python train.py --num_hidden_layers=15 --hidden_size=384 --num_attention_heads=3 --num_key_value_heads=3 --head_dim=128 --intermediate_size=1920 --vocab_size=8192 --hidden_act="tanh_gelu" --norm="layernorm" --norm_place="pre" --norm_eps=1e-05 --positions="learned" --qk_norm=false --attn_scale=0.0884 --bias="all" --tie_word_embeddings=true --parallel_block=false --init="normal" --init_std_qkv=0.0163 --init_std_o=0.0 --init_std_up=0.0163 --init_std_down=0.0 --optimizer="muon_variant" --learning_rate=0.00694 --beta1=0.95 --weight_decay=0.0 --lr_head=0.00474 --max_grad_norm=2.0 --warmup_steps=200 --schedule="wsd" --decay_fraction=1.0 --decay_shape="linear" --final_lr_fraction=0.02 --batch_tokens=32768 --max_seq_len=2048 --doc_mask=false --train_tokens=385400000 --max_steps=11762 --dataset="wikipedia_en"
Each number is 500 + 40 x the weight over its row's rms, rounded and kept within 0 to 999. Layers, rows and columns count from 0. Numbers have three digits each. The size before them is the row's rms in percent of the matrix's.

# o: layer 10 attention output (transposed), 384x384, rms 0.111, rows 263-331, columns 288-383
# v: layer 10 attention value, 384x384, rms 0.133, rows 264-332, columns 288-383
o263 093:531459494561472509455533545511496500515525472442477541459478464460523434458492568471446502529504485469475483450433491504536565447523490437526579515416468550501494461493534470568532551540521504487512438517492459478464486598543476540499521503507541480485545451502432545480555534532453504421
v264 096:457569528531472516471553506475556501505464473508513510467479463544568549549482532438475505583543474533550528482512493479479495502541527532491481571563590459469505407496540541505512562550499525524486529392452527516518458502571554501481483498480519491560515534561506447504513505593579505552
o264 089:549460492453548562523464513531469541533518413561422486501522555494496489459527474582559518515493478522469502604516488531537536510448452558476427441468539526514555630511522558479486446466512462516525516545579452556557591519467478503507472561538465530430519470479486543468459491452426514482
v265 101:454526479462458438540548465494514526537432498498451461487476505480449485447544464461404520552483473481432392479520462560485543520469472501502459495491587564482545526499534440470574512479510513573485512519471474481471515551519508520456545406495450542519459519488393527556514539480502521477
o265 093:532506554518458538494505478505536519541555487507536432465490540438524437583441595564576525564512504535528527467505555517543430545449562498464513494609474524466499507436507511560469500415470483504535521478494510475476532521495467524441469501466528506537426503528530543413474450488499454517
v266 092:599497404462469471515500465456489452533550461601492486535512463536500541517458488485493580448449499466516541454529463520464527476541444471438455497515531536495502519506465506491501487538566550583498490439496497599509556446472533512501491531440484510530455467483496438512525601516428507499
o266 084:505454525455479525432464498529502490510501464502507463504460491510551487535549500490550432478477460505572474487493525487498442507445516511504536561537546463536474484505500455509484480485495457435561540547457517434551466568470531519533533491475509537481536552500497542511505517457531457483
v267 100:490479510534456554491497501427444513473495503448549474492486475502512470504529564545471494433498528534519582555562522446518500500544502450477485493529516505525495502482480496475482464493493583480523529418485548554507584515464495454496505578444509461467472454478474466539500448526507468462
o267 092:506445485464498511428478449519497489526547498492441452575498519589512495480542424479522446514489488471489470522529500499497472467474499586465529495530538470559505468514536399445578438573489460510535500545457455496527454433492511506523572494589475550467499579467518533480521580543511497498
v268 100:527514557549549483521533554492511458474543484494499518527522448511427448559516532507577482467515487531461507498539403482475401557472435536540499487472513524520519558470527580424597519567384506454452514558553513452425472467501550453522479449493398530452558495556531464470461455423505492489
o268 090:486478473529494555464491521489418526531497534528530513465543528465516481469529448528463474529550504460561494473449465536475485503505473520512462511451446524404447524494510469475465460544542468495529482498489507478479520494497526546532462589484544515487464510427530518460493534465484482487
v269 099:536535505522511495506470504468468455538527546473489567527495484497512511434460480537457517486461514419455516454507517461530499511505498518583443426514512544463471493504456449439533460496479530424482505470531517543492504446533532500486531468486478465524517593545446449537501515496464517467
o269 089:527460466518403480437503502565494511484442452485515467499478490555575577576538440438563414474494532516522473632468583519532513535503624452472481502478531485493458524542550546506541485543554460496539475496500455461462526529474474463471556515585487548459457459463554504515517516434512515508
v270 091:462502449491522503561479565519450455465446542498509525444431494510448529552483471541471501514489519503455485471455495509461550473608514480523434459473470372557466590471523569481509448434520503497482529443436446487448522456558481468534505539533472559464455466512495456498441408488476612556
o270 084:517508511475499505465503472481493509507543463513531493487553514495563480496493527429548474472489453550484556542499596457486494479466547457485484512472537595483475460501515488557540488494555459460547509509556548495534506494489524466480470566525458377461523473482523494528518535508591538482
v271 097:485533516553551514491526529494491471498495541441532467494488490489507464545547523478481469525454550497459637542484577599476420444510582456505562487519516496491541542523541552504558474468491510558492507449486476518492522469523519601609520561523488514468451533409451480495537453520528538560
o271 090:565502568506476525508488471439508507484527441530516524512485513528496456465457487394502484545501466545503517511526534478443543455516444474476465534530478434466564482456502497482465497477505491472467488476514507625555450541494484493473536522506464471520582484520527473565395503461528574476
v272 094:450438485489489476487497527524533544396548515406524487498553509500518495608513491476439439512514603498511432533512520526496495468485403501518487545486456563510577476511436397443520444566518530517442527509463510479558471487519534469490502495483568457421479485501383522486489524472513512434
o272 079:573545513502475482451528416491445472518512483521478508469485470529518513436561523497542584533438445480444530470444497466480500551518534519441477456526556447546382490532496513564502484510424484468492516496508533469475469527519458533472482482470408547565510464447526538508553463543487498537
v273 098:527540504494472452558530481458509522508540484465511415488472560515485462567508534513550510447501514577547483534455551528487450515518616461470503468527451499541498489566454537601461467489557470541517438416488532392491512499450538447512538476457476520472540514416519493508596450468586535399
o273 094:474455515536479498514476489498465465470409546549526506542526455497553526474496509496486534571527499361483431472511501456502528500532519521562496597544498513519495458450503475473536528502489523483506467574531515491495475475541469522431556493465516444510480424468484465511451483535429510516
v274 098:603558455428523476555470524464473500476560410493467501540534389516471519522536520563446426523471420517524477486432491450460486460537568574499469542464504517507511434476488483560463457503496575389482466536536400483534463511510573495484565490424507493475502528463506501499458507492480492393
o274 094:458428448529493506451492451533420555479521542491489480531536537488543513501549504527550557487517547558468547524486529483497472515486460504524522522426507563534478543562509477433445480476457445544509523505487519444446472471519463459482482483509425518527513542481492468507528523486516482466
v275 096:455552466400500483595538418523450486507515485473535480499552540523539552485498522455451498454466462446491467450490399480542454571460476500497483554556385466451579506550448557542537516500567501479487445479502474476520462529500452451451431566476553508468470480470517408620467526566550465448
o275 088:493441532639520539490512544498506525476491553529455548522472487519529487525507506497535507449516532534499474496531519568457504509508530497492567457498529509534486437488499483434458576454532496622535530526516524467558551528514576521517508382492460449554569526473460535482479512530496522565
v276 096:557484549514476513470539476449521469444537441470525474476512474491563509517465534455555518499520515435527422494495483499487445583529455440541464508503473485535461502478465573476541536460455454548513511486506450546550441466483509503558519513439564484491539618542556500585425489474463532482
o276 087:484530473443498518486441542507488536501474451459450488494460505472540505480554486575441479559522489508529554553498500443506463486527574508487477457475472552554543500541510468438470500553509541470497461566456509459507486524443483433496468515491489506554509468482509510400585429461524482481
v277 104:483427474483540512454508483556449561479539510529544519523486480464454533420528492469454566500429530458554488492445451522470426640496428455533578446498502515471485478459477434479498495549545479502501501503471514476518486482490511520502520498457538486493479503579550476559517467447486520459
o277 099:497526569490453483525523548474487465500492461511455548479538538538583530549534517529523492538489519533496493492497492509501549428444545564460465523541476527509447418490523512520513541538461518420497501472526432502493497489497474498484483473535511492553531525511458511421465526469511513522
v278 104:423479420518432552528538451474518537522569442467622408517481495517499515499472539524476521536545467461566509523495495504432442574510459480498535536514506542475431485510491577490553493520514510469556517463504419483508478448515492491469512431524528481527527524540482519496460520470504526490
o278 096:549495524501475468516495520522603494492491563587449514553538438503484469508430442508516527513472605525486481442496438450499491475530518518444490474497442505498590546529525439478481524525568506580440491456541456512533505529539540528499450475471482527529553527430510456461481477463455475524
v279 100:546503481441548538481538527530495512491500499450526509469464476525515566530569530559501523499505510545533467479570483498492496464501481530560447435405542494504472545449449499470532422452439468546495568515438633486466479485441480415551509497490520436503516498477499510537523493434537485531
o279 096:462523564529473445480521544439471471511475491540453542509468504515552447471461439444527468483516476468553529514456514524508496543524526466490536465543417454521466464533526444529478480525534523448555524563552435513509515510547489531473528544524523487516509567508505517522514543598478575527
v280 105:501466553492592473483421522513514490460473522387492488545473536512459507479513526506505579553554429540537485501498471540520524536488584500531548555525555526490483492469470555420490502443467507501505461520441517480423433504496502554488535471433482503530479484493513501404447488433486577499
o280 100:500512585585495492481488460415503497442450474517503476462488492511536593546498531525503492479483577546477487498473489521429457451497474524492510481542438529464513522491480504508505484565528433530511531506485462519480522426393441503547531493525511435451523506572409526530502480474458446434
v281 100:465560502516511462548488424460480523500499505454497462459483542468563503485531530439518561515547511524457567612504512493500479522476546522506516476526442489522538481504461469486466443486523480495511497491489483501463512500430528519501455485446448416428456437487516429520483553503555592461
o281 093:558501515550526497479491523547476503473496441479497515440474417555470472462434440469590489549431544476506466453538569487525549470579471513492486510408558450459464534521522592504479529535507561504494483489482525537538481482532501494601525485524561463527572464515579471513520492486491509537
v282 104:517540486508472568536485527468486552473571511571529501489487526487517490467418473499486511442465467470471508498478501543473542496550524570559488559540522495441460581603456588463530570474478545489462506620484465540559470469529448468524450556530537536497493444522521525441514504531441550487
o282 094:442484448511555442482541512472505471451480500483510515506493542509504539544553523551533489461517557537492472491450534487482539479514499414497564508453468510528525547489534535534453472528535454474554523489489491487414560534464508566504501468402470517484531543501515492581551444544566510459
v283 105:438506516478438448491540561508503536436508513527418504472487549588530538521463471480536466596493555583430503509536557527465529545527482528452509446501531455466544442454546385507485545517536555474442499493573479517493532455455504505475467496577544441497479507495444520493514580546471597502
o283 098:529513552525504498545502348536452506533455457455545429470512536464483474499493513576486566522491384474538503450549509444460419491486502483499496591446477443586570535533514513511555476496520516414495545532484540524483491466596463540544456524479471578508553464463510510538513463472582448548
v284 100:495484501468511535491477496563489501450506553558545531464520558503416509435447445463510474598507540541528434529485491494462465474491509469465466531463464445498491471430421568463512467518509524486553533537540467458554557428517473502502435477539514482506479433543486489477543460508514487484
o284 092:466497502502517524473486509515539503572467428508478458517448504539547522559521516477494492446484513490470478450583473515510536533519465495562561460529536539458519524494536454517490489517500526525514464449474482550482528483465448519541588463494501625514499502485440546568516508538574495513
v285 093:512439534605528509504542531486523495428484515464581471513445489547487452522539493539521480493451449468454510443505517511520560515448455514485515485546490513449494440499489476502518487497518475534514481450483507456453557569536536487434557488485477503539506474434524524422459472469527407498
o285 084:432569514465473510528482539517504519579499495562509520518542489517473518528511495508536500574542541527436388486539440496524422545560528461513479498517582538448492539486482501376521504549506494522593477518508475506518440470472483468476440515537460494477446524520454528493520539605448462588
v286 099:523466490470527560525499473569567567459468518524454508494477389471515545522515473468461475525496563508496473558516474512476431472500511488570514512408429525470496453509496471544563463487534516499497525486480526470528452454482555479443456522497546545537539500517529525563473508407415515504
o286 094:491512478453508408454442509453409486523469538565532528467552556453466555487465532509437564479490515508564549415445472450439516512467513523452486466490510509536501514544545442414473548514477473521525498549553474515525477556450439499448515462486438475523548480500437479479484421577502510472
v287 102:534514400460543454552503549532488475481559482489503499561535461589480465484500532524487512476516479469475500440478529406511503523528424532499557487503489485425502493493431420430554478503486490488558508511552522547478486507496501507497511459570519476445530533516520466521467473430421526454
o287 095:476461592497382531443516429531469514499494541450482518461540498418542539523480489514525533508516517500503447506517534572524456510448504456538433468442539546548387492524578515547473519535531431519466528509537524457505512486529552532470475457517449495531511495540483493465514557466515439517
v288 096:463516489436517532550511613510536536517490492509527487523445519469466488569531547512491496451516449520529519463453488549519484489496537452505494519422505586483418475507589556488500446501542534406539463504469494468420487465512461500481482539525524548472550497473485433484524457496456485527
o288 088:513557493556497524471486409469495493490489546566476515552515496535504558481442426438528560553510526511538507499503431524459499454519445518557518522541470487514547559508525461553502528471521509486487469523522498501504548526524572507519452440473485419465497522460492511561516472502552566422
v289 102:485384420484504474520540504434540440520552464550446579529501462540494493548501476545505423482523540506516607532480488439559512474485504498483569515460511478525436501491419463533521539468517530533546480476490481541483540442507544464462460523489522526459496473476483484528549494529488451528
o289 095:461523496518491481523428489512482525491519558449516531535482585510445482428525510444480514529434461530538469492494529485469431490460460448443470455476536529555522364552520522499470544574518480483449478518599557433453492484398467502501537535462463487510462531417554522500492504504448540455
v290 098:568510470508446508550553481551447511501483452526510535592466507471498509458465487536470547555556471481439456507491459464534512555511507502510474576465466471516469544542450407445512528492462481503528445576503500496494551434539506494536478490523605502525520543546417472384497462487464519519
o290 094:445457491449468507552474482541469522516530551409538498493537485513507519556456535458536477495531490492519566487453578497449460465473537496540474458589530473518554527515526518527526508439584442524527451400492540480544557525458480537364477496456465499533433494435542527540516527431550556460
v291 097:481480513484520537516469607554438479430463422473441537503544499519423461424494509583499515508483536480514489553535505482431486489462466506360486485471473510523551510509467560429457502498465527464536426534409392499513514447475504518435579491455459518508449437496460479548500536533438492470
o291 081:460446504517438505507436437494560503557502522499556447487496455491515502570510526443444456536490462560503526463487550539527545516471463510503445556602466557511465435489502414608525467483528471516443581508508503506455439563496500515538460506486460527523451559504514538496489544470444534492
v292 102:464492472504554460494455462515422531553429471464538486512444476508548502498507585458548445430470489592491540505522409589510502410531478511574475513461536497474509485521543461488527517527499541460465466487525491474441536468475521490508529495477524550552479530438532452467570557541551470473
o292 096:481506530529524452586504489488487465468517448539487468534520452474507474536511406498542505525495553499518420520487532481485475546495497468370514549479455470588529494425469506491432432475528482555489528562445542537520415578564475497483476540506541493441524507522551482462402508473493544545
v293 097:466436467502509582517482498491501450505520418514503420460515500441523490442509432539519477520531468517518526507495555542478484497524540447438491511543532495505499477531572514451503427509505522556506448493394521501500476546571553435536527560466497565491496440466571473624461511558538514497
o293 090:551518487454546462529465537428524468540502532492528507517548469541497478532461516424487447490489564545506511495534561467504500493501444651512461491454457535477525488449468425533485560485511469555523621544547417461503522448450460486550423499497455528498510536515509449415489492535450509485
v294 093:516532465606550458517496495559483450538446484497533418494545425530510448559504457491512516466458600536532518587459519593480453486508498490501490435478484496527499486483458555497428572462497532480432492467549470447500517530464562505497446535427547523535446460549474460497433474496445528493
o294 088:479400554533496538476531487511492526504482531476464530458503539430427540544501464456463505497513502509514528498496521402478526517477493539504521546516466518464482495503520456436544419525490485476497543540514523517430521443501516524500551477498460514504533444506541517518458501543466415552
v295 100:467495514418501480456454535547497486543551537530472462457534508495447469456491533506427504533469499457469492522551439537483496515488513462547471490460510475526475569550418480455483506515467467494457495491529522522485530596520463478441447525530461492557508458493461510499555476561577495489
o295 088:450527490569473505505611395435546565478491534433531507522482524416502509541570476517492532454488537477452481479475523460519567493491480464550516548472572512470487514460447489510525474455484473549466461443502526505537513443495481522543527499420519457535407507435538552467481504516514511484
v296 107:464504462505508479536534535520454542504570571521507513547508514488485504463483524500455585450450492524522500445502518440509471504479507556525465544535556462445501460497479478510425585550547463475479477497515405533491480483504429538526490439461476461479449505566521492488523450470510521448
o296 095:481509503482476536489482446527566514462453419547544480469511489436557539550539519526569484558517543479578499522520520564465484390531513423439545468499431527531458549506531497523537500533399488531512503522508483603485475584503559493488514564519543525536527540514491555435532504463513528500
v297 104:465466476459509499528525488494553555481487495507539534487446491440538506541488542439473544528499460539577450563477529451534617451511511494607580553502448531480520491456527442428502491532535500503478526480444530510478446482574446540528456552519473528479461435466528531501530442475581516501
o297 097:517506561499459497424486578448479495499483515522493500467552472461493528523498524492563478469544499520350565503548546536487469469531538545442492467494503492553510513498527487549493502496459549450499489562553454526525520538490504488452538519524539434490591460464476477479480464547486523514
v298 098:468547526508546542409479461551533525531466509505468466445486466524558490550498498442448429561521499536465511547502426564543520393446501533489602471472501586507520536500541452548495470487469559520465531520538497560524557522435571443534476461544463520531517430515517524495492496475540528576
o298 090:480447456508505446530573555547557511540489472617530515581492505532490509420533489579484548421526442485532454528497519439422548564467527499485480551529545401448526527434468549461561520437482519518495488485509447430540488517538488549521432503475549544515480533465477490527435447497488496491
v299 104:458476462499443502459537446474517516481511490453586528545536515465528573544515506474548531546534561547497440506479526459499418429521518469557542593477501581460383580481495493588457494486491457464501505480565442548501498452455498499530495489511492433510511512505452462491504482494498466549
o299 102:505521561532538435536494548470445508500500516509444500403529470579487492469462476558429507535460460455487544459544533463542537589473452484421522470480538479483505463568543502494461520577505588459506552518474443546533503539515485496476446491516525476508587500468525536481434552502458502489
v300 100:439491498478583585453452600501498476523469539493496488572500542483538523549549501570534506528473524486428488477508548485556511516477526488544572436504527468503521587432554488494514486518490462448525550502471461494511437523501511498497489533560514407490538575553524541483499478485564484529
o300 091:540478574528493434556456410457569519520590537503549526444471501467428449499418491510404506470498492533575500538509436521434507415512472473454462509496482510473505528592562513440520514487466486428508511510507448563462501473539435506582470502514510537480579437437494452449518512540489519488
v301 099:469472544529489582475491522620488544458555496502530475459479526487435504425452495469523484417522506534454539472472400574418504521489524487526444488457483457527524578518480509463457506591496522537480497473519507434470530481504531474457500515557418514590458511485456452567600568439485502516
o301 094:602566425452487412540511496483467471560525506484511531526475497555572478542570542503516484546421497456554493498497545459512515470526481492504591554470508506436469435478518539545499456501486500509477535516483532498543486506539546528497461506478521464428470486492512519506514489580478448511
v302 103:456444566486535498428478526500426508531453444505549556521542486497437542494494423509483467535421521529506477489508499488472470509525447512513446499493482495553454457455546548522502515477540570472537541468440515514468432454520545498497516446587501472459484436488461445553501545509465535474
o302 094:584546460525495469573536477479543465518616526545490503485518521508570453560483489484565496453435538516477516431512533533488462513535555579425470487458479474528492512554450431504537491568513432432484460510499427489422489510512455486532461583469478547492523536468504557491469531529509547515
v303 104:467499497449469497458474504466495541476524508546572525505487565491570511543528490509481528519556554501501462516483480464450405499544493478495495480502527503479503489491514559493502452556518550474463516487489498432526462394493472536459494487523540504486533528552465526435504484513519509606
o303 095:522526507559502518488523450554565525499470567434494473496503451491522445488447508569450441519489469508492438470494493487448582530470514461503549559491491536450549530428431462551445561470526453527556444439474484500430529588525501542527515425459543543541543484510481533486528528491527490469
v304 105:469462535448545502515518516445529502511561572544405560472498516457521448508502540494484523452463497492576503504553545507517566492453466485428512452470474461508506484441531487431462487503441547444534538559450466544507554485414494486523487465557417455416509468498526444461498547527467438533
o304 098:591485450492470438427545462546520459477455401476546465531474513575518560464488456497478449506568461451454489524487525516468519525534500507535480477497542532460468505587491501533531556518471586500509500485505571487513515462503520507492445505479602514508462534452511541536480481448558500473
v305 098:469512552492459512526483516474460473585507476494500421445443538494535513465588524465499486502479510476437531461487513528463515524477478558526488495498445501510488433507538555472505536505480521563462471543480461552527405464475587435507457498485482478473512475532608518621438462498549557450
o305 088:474515478503542506517481515588484550440539509566491541594503414460483473540488479505550428493520499471523454562475447558471491486493525543476511483511522543473531593527508479459450461479481499478432529530555563385509492540530455557544477491480562539502546526484464567468474500544512483516
v306 104:569558505558491502546522492501462537475503473444491519498497481463507514541455515504488529479546591540384492467503498457495481497577482517473512498524485455457442505540462509588452525454484468482545522532603460518436516476451462470560579475457520428472555443493541433567526506518476497489
o306 098:478446547486468409487513485584479503564467534436480490502494569586482484521481410496557562493515441400558520508444505547478511437436530495547483540501515502524504472458535510506516530589554482541528537521514539509481514554504537574434495571552505461491524480461441585484506474481457495518
v307 101:467482494505495471455521514478477523489610549512437571495513529497572558490475484519437435560495486427560510576459481439504494548510468560513452472499451591520534464549456500558499526455552556487524464549489511498548491407494562472461432516527534473541533514483444447484557602488454495517
o307 091:510525517483459565527497486527524512491423478503541503528451502503359496527488476514553487480541476571475418456497535521525490552413555451557493433509554507499459457552526544531543531439477488329491534453533539492460563543408506519528537467524497521517438496494560511536506415497472444497
v308 104:524396472561476505490516506510467568412464536456525522543462487507452571492498442585530565493490552441481521536491579481367470485583505429531529498429416497486542512530488522503510520465506399524480508474542441472473527478542462512535539509512491441487415486505446496480513483508530549561
o308 103:516538535449527478462444531506504509552514449467486428464527519465557467568541528452487514562492451522506535471544481500546566496484508456528538516572490540557511412500501514537535510561495586492532625508458550518474429517469461522466535502516443503520616487503531539514451537509542539477
v309 105:464502572548523505535533517506440495475496499562462553518525512498567503485578586514492503481502520483398507492504500478458592529427518507472543447557507528480548571490501519477457541442524439542470487473525525565510487550555496532469487489541483583509508476481514535528460501508516510571
o309 098:449477458588506523447462577477570503562515492443520460462389493463381502498497458456529500509478449548545521583533451535576420458505448470536521527491499534520531511477453529529495468465455508525540552485519522468527574452460466501518494547492456476542442538529515526467448533480448546553
v310 104:491547524465514471507448426530559503521512542422477545404469426447531482494527450467536480490490485465451495528477483519586452485430578509519457428498440481513503500486499523493497505484496539493579467499528525424371541542508515532541553461473476485525424500479496485497488476501470405522
o310 098:511532502610463564500472539505502504515430511543493451502538560552456472487486512478484443522530503471589518534515601549492529488461489492435480467479600469474512441475539474486554495457520496484462435497530505516481528499491556524465530480585543558511536535524503517543514580576565532559
v311 103:442413574536519509459507552489439512541481464471540517568518553495512466429468482467543505535434482461556484478492521493473505544549543528512449515477464482515504528589445504470532523489557452511470460534517500494470483433488455490522510515501442454498482534490500462437497567461505479485
o311 097:539488502454500472538531421509527475441443493493549448461439477411475481561512526554508493434560551496510525555503472544488432492556383486450439497559487512469526570468492506454508456507463493518520555531475459496547463537525576526486527500536530546570501512504478482479459456482528541466
v312 097:523542487473537487437462470531500542509577485569507502532479527496537514501449519452489598515499524515488570465491546568486484559438490485478513481494557486431478467463526569491449484514502487466518479540543533534508460525489535533533475400504509482569485430475567493504516543490459456459
o312 091:427472445586495433541553503484548529469420556459446453515487623488512559397511488518488464502468462460473468529498431503488542449538552502538492495538454496547455527494483553497445510543492532498541489495433415537492554442567497487483504492521563417535485535498484532497486473504591467499
v313 100:499450536518487470593494466497464456535513468521441554506501510547504440553533498520507515426523474501471518438543569528582497528561493445494494543554496465466509509483415537549447461453527462474518486554507501479482476502521493416597502494445546548478549450559545570471588436521463523486
o313 093:525523461477535553515455587451454483551478522510503489533500512484539483465438489403481472443500559524530484568452472578489448498511487588536549463507412514583498433540554453497506524497486466471521451437501561510475539462501498532491514550495482445439446497472578438462522479508436526534
v314 102:449456526516543497510491501527554551475486470522479506534509591472496473506501511532462485506470499536519510484524515488423552467576485444529481517555485445463511533444502481460415485484501494468496435483519508465538488500579468442520487537482463494504468444477521544526469558558504454487
o314 096:574508432501518528442537456475431530408513479473517403468486522520461573605554484516547494515481436543428455458509460536510494502456571519513504464496480538521502455504557481526467544525445454569518526530429469485473478524495528495480534457478509523495455458488514517510535458515588508522
v315 100:529519526528479492451490461460512521485494549469487512544513561530569491454473471459554545518486438549450475407478482485503528544471456474493505553536514540464546547485447417518567547496468569480436541542498487503458546422511495512485509404567552523510502514518467558435516496474407482530
o315 098:459500470518474552513425503458498538483502538460560505467508489450432462519578476565477428499559490455501505466533476466506431541551522480491485540539456511555478507501545569536467515537465517487565451455502480510556450544471454519507502550498501501474470507438514492441475494543587483508
v316 095:443530511504517508533507513439527448450583466464512520466461556523468519573523468533591476484488545478447476591478474513459496545590529494510481460552470491481509460530528511516512455507535509483525509518520462449489494438504545421502438424542535547487548543499544483581474486532536519517
o316 086:539543455458464528530490550472532510526471496444501505489511535451465508553545554493491534509542478519560469440512505469550495508505541518603525448501567516512446523496537514580480500544541531538548536565490565492406539579537486541518443524485444466492496426461460528514546502539576554523
v317 102:468484510510491480520480455479493488515549559502478459460479559475520465450544483420547517422469452524498533526402485543475565493534492527497458468502470514534544520508522539474496523471465582513557478572545480509500395535495414579492460517528461498563464519490453449529500604521497475552
o317 092:503512544546507479474549510498558528469485450460489497532423489507509508479536498562532505534522524490501490439568488510512481500514546521500523471582493484575539544496462437566540519483570437511420579472494516469539544446473493468467577530478511516425541529482520538535438417510503516500
v318 097:525508518512497437536502528475525483497476498495537424447487484473451511458520486531559497524558399455482516509515410500503610496481497556562486483559500493481470528475541542500533554411496498529534638518543558481402509520534508556547549474440517502485562452434571457537549493553492553481
o318 090:523560549466449526536442494614518454558462418489429501473499515460558493540451543438515518496464598429512470474477516522439441501518526533476497485528481511508455501515401511541453422503477546516490485470522537438570535457507472498458455467515514492510487483482442518511508472455464524470
v319 099:514528471580493536514498475487580550546500543525513569512506539526504481499445423476492533459558490454515501533520557502498476561552594522513462517551513453471504557498516580508488493494554468522526496534513503483523485504548500497567499522530402498484518492521413490473464426523467512547
o319 091:510508423405532481528518462540462515545546550508527527490516520474449522487489539558539457581438450469530501500454446505503520496546448528607456522481507576453428528482538542539481558467563490373474508542513454519513543486513557428410510508492602519487495479538566598537547484508475476569
v320 101:510484468443495512487484382515523464478554567458510563517449472536548546451526455494434651486475479480470601469546487437534536482470558474481528518547538499486499473506563615475355485513486497483537525454515468582534442466545531480561484501480566484520515519491539476461503461559439527505
o320 097:493510482573499505492530548491518477509497442490514509450565539472499473515556561457585430533463520571452460495504532490469479488472491540488527467464503525469462517536462506556511489463458514524466487507522508479522585553438483501497518516592418482545507512532468593597490539508575543528
v321 101:486492448476554523530474479503483483516534442513473540453478508512443555507533484584406471501495564553484500481537497487462522504451540448454499515479501462483467483408496519492538539470523435526484448472499540504497495483491541481494527516464401567551569458516510508565423490466547500491
o321 096:500497515545491442468547547437443476501526514470468510532526521575498472513502523488521476501517441493540539461440502527552435478510444483535505507440519523513527490504514416515585549478426535508503450523499533432440469439468439533519504517475499441504438533429523582485568555515402428488
v322 101:454524508565427528533504535489456457485533540471523486467542508577480554433510530534475559477519526460382514521541484486420575527492512502520526470511507535463495498493519566496451498509547505519463519501573454547564538491513505553374482470480490546595453518417475500512512519519498575552
o322 089:481451464550513497536458476504511514517442511445481504507505510509524443544453451518524472554509483505533585497408523453542410480487501463532493549521547472484476477502498524525552532561502460548501532464428487470520535531459496487526510546504440470479553476525524499502451547494489433490
v323 097:438527474452607478410441505516452552519480445504531404530453491457523447549527465480462473413421546496520558515528542498489505436520470456532496481492527486493486561500520448541508468618519528521529470500456468589466518458468465491467556483463507532542512483492496500457519463507432475438
o323 090:495484532571393571511527504521569464580571483528531556485543464546464445524496536454489564529552471549471460533496494519484513486426485531463437515605503557515530468476411462551528552391486523515477492518470430487531425498508548502482437537464453497432487538543492476527433519499588464558
v324 091:480487460544476411459510473503469486509480477502482522511475495579533526461481449532479488473490469469526502540468514463467503461491488495411482426552442515466467477523501461539521517482577504510569452519526494501480474544379449532505555519490545495482472416540465555467511526498420527547
o324 083:485515606473484552527493529523537498551445449393502522510458481456409508539496505600509504504486518569489499493489526521476480559500543518513532517499539459482567453470519555479614494525524465469464598493460498477468526481591581475436521453502517460510557534540501434529471516468525466509
v325 094:498570515433610503432471484521481461497516476538458517521543475526543497519500484505464514533502463527510511494536461474587565430535466512441515522512471485547507482472490487465497494561498571450484509452467526541557482528504414497496521558467452512471497529504504474488519492447514448479
o325 087:546467513529429532518539517531460554506559517523516555548498491489617468448487537482521499393386468482495467560425513507465464514459528533513484474495579449462546542471534454542516477452446467486510493508540460466541488528440519514539537467554577529518470516534481495527541457530461492499
v326 094:478502462520441518578460492519496483500531521514506483454527521495463532488540553567560531451484493511573471517524538450535544534530530492465485547546517502528464526539509523560457484461496490485506518475482412530545494542472498525470465463451437496530458588419523494445565503508566528494
o326 084:443438437496547479428508540496463542505505462470489513549593474522573431465418491417501469484587509434506503475537431528500467519426485551483552503534484595499559416422458456522540473508505550516529565495518510522498470506504515497480539561517518453523503498530499496537491522533471426525
v327 097:483497497437533535564549431493550534531535496507444517551468497503534569538483549548460534516458478468486529457462518484522343551569556574600537464546496549525468457499545536501502498484487479513473508474472443456480524472461478508466434531489517570506523547487495463455500508455479584503
o327 092:522496438504503511483484565476403510497526436483531606525558471469485492450555513483574489525524498601524499583525506514497585421459574490534442467464455464509529547590533478500546474475530509523476525500496554508413502538479525445497558502524492510504522523507552490526552481516479455485
v328 105:526496510489532516525441454504524509460484477472408517413431543521486435596494427520509450440517572476563467615452574525504545495487567461501488505497509464509543510496466525455502474484449504517498491549493481465530478491533530515476482492436453465475551435496531494510512517501445567573
o328 104:543508478496528528451567503499445422534499522444532450521550524473491542499576513470459557523567462500485556416554528465488536511506489504521515413407516564541483479517517540545519495512490493504552499454503505456495584387483490459484562472479536477479417485498497472569543471481538528416
v329 092:539500500554513442450578518501580503471488512488560532433466515444455462561570531542399512540494486488448597507526572466513577488519564427520524553472541514478432496509470523456485524479540509531463510511531560516492445552509442520512484501533524458491564551493570523404489516477468492561
o329 083:460524522477502629518496482588521514506463522483444580523551475560457515478457472517554504537473433560554467414475508524499467508538430415532498441466500435429482537485514481535481571549443514461485450508554477506495601451464559468466480512480473451495460468477448475579513506517487466461
v330 099:496478524454538460510448565538509519557429485523471502451481494427506531474473506553478532538496427457626500579452595468483467451494534526426491545481564461485460421488462536527523486455512501518533426524423491450532457444464538515547544499465481435504474491554440493438546512523454473518
o330 091:519499507499515490471521444506498481492573494499561475527512503466494517564469576454480351515530521511423471516520448538507555468497505484508513503525407451486474588399558457469507518466471503432432541544520476513431493515444462445421526529533510591477486441518497521556428436419436578503
v331 102:531507501469525549483514447479511505498467485446449486548463538494534529551475469531485561560547498560439475483536523496501524490511541537534539484482561463495518582532556471535496450479520537474403542423518520561408526521535536543498423527470467512511605475447501516500511563509533580439
o331 090:511535540483516442500537507512443458529538498520501569484519486596507526491539489523585576506464497448468475526475550502485436511517531452559454537452475534446462450470434508541446428518480465504516471553493535503604480420504524494507462437561500452474480442499504482538505550489508475452
v332 097:550551539528496468543569410459463572485441510504602552484470547487473476493485509518555492525504455523533506449463520527566568540495563518525477508455493532545553526459479483596498404477482457491547517446451554505454512507509470507478451473502515469453605535528468488450478475527537491423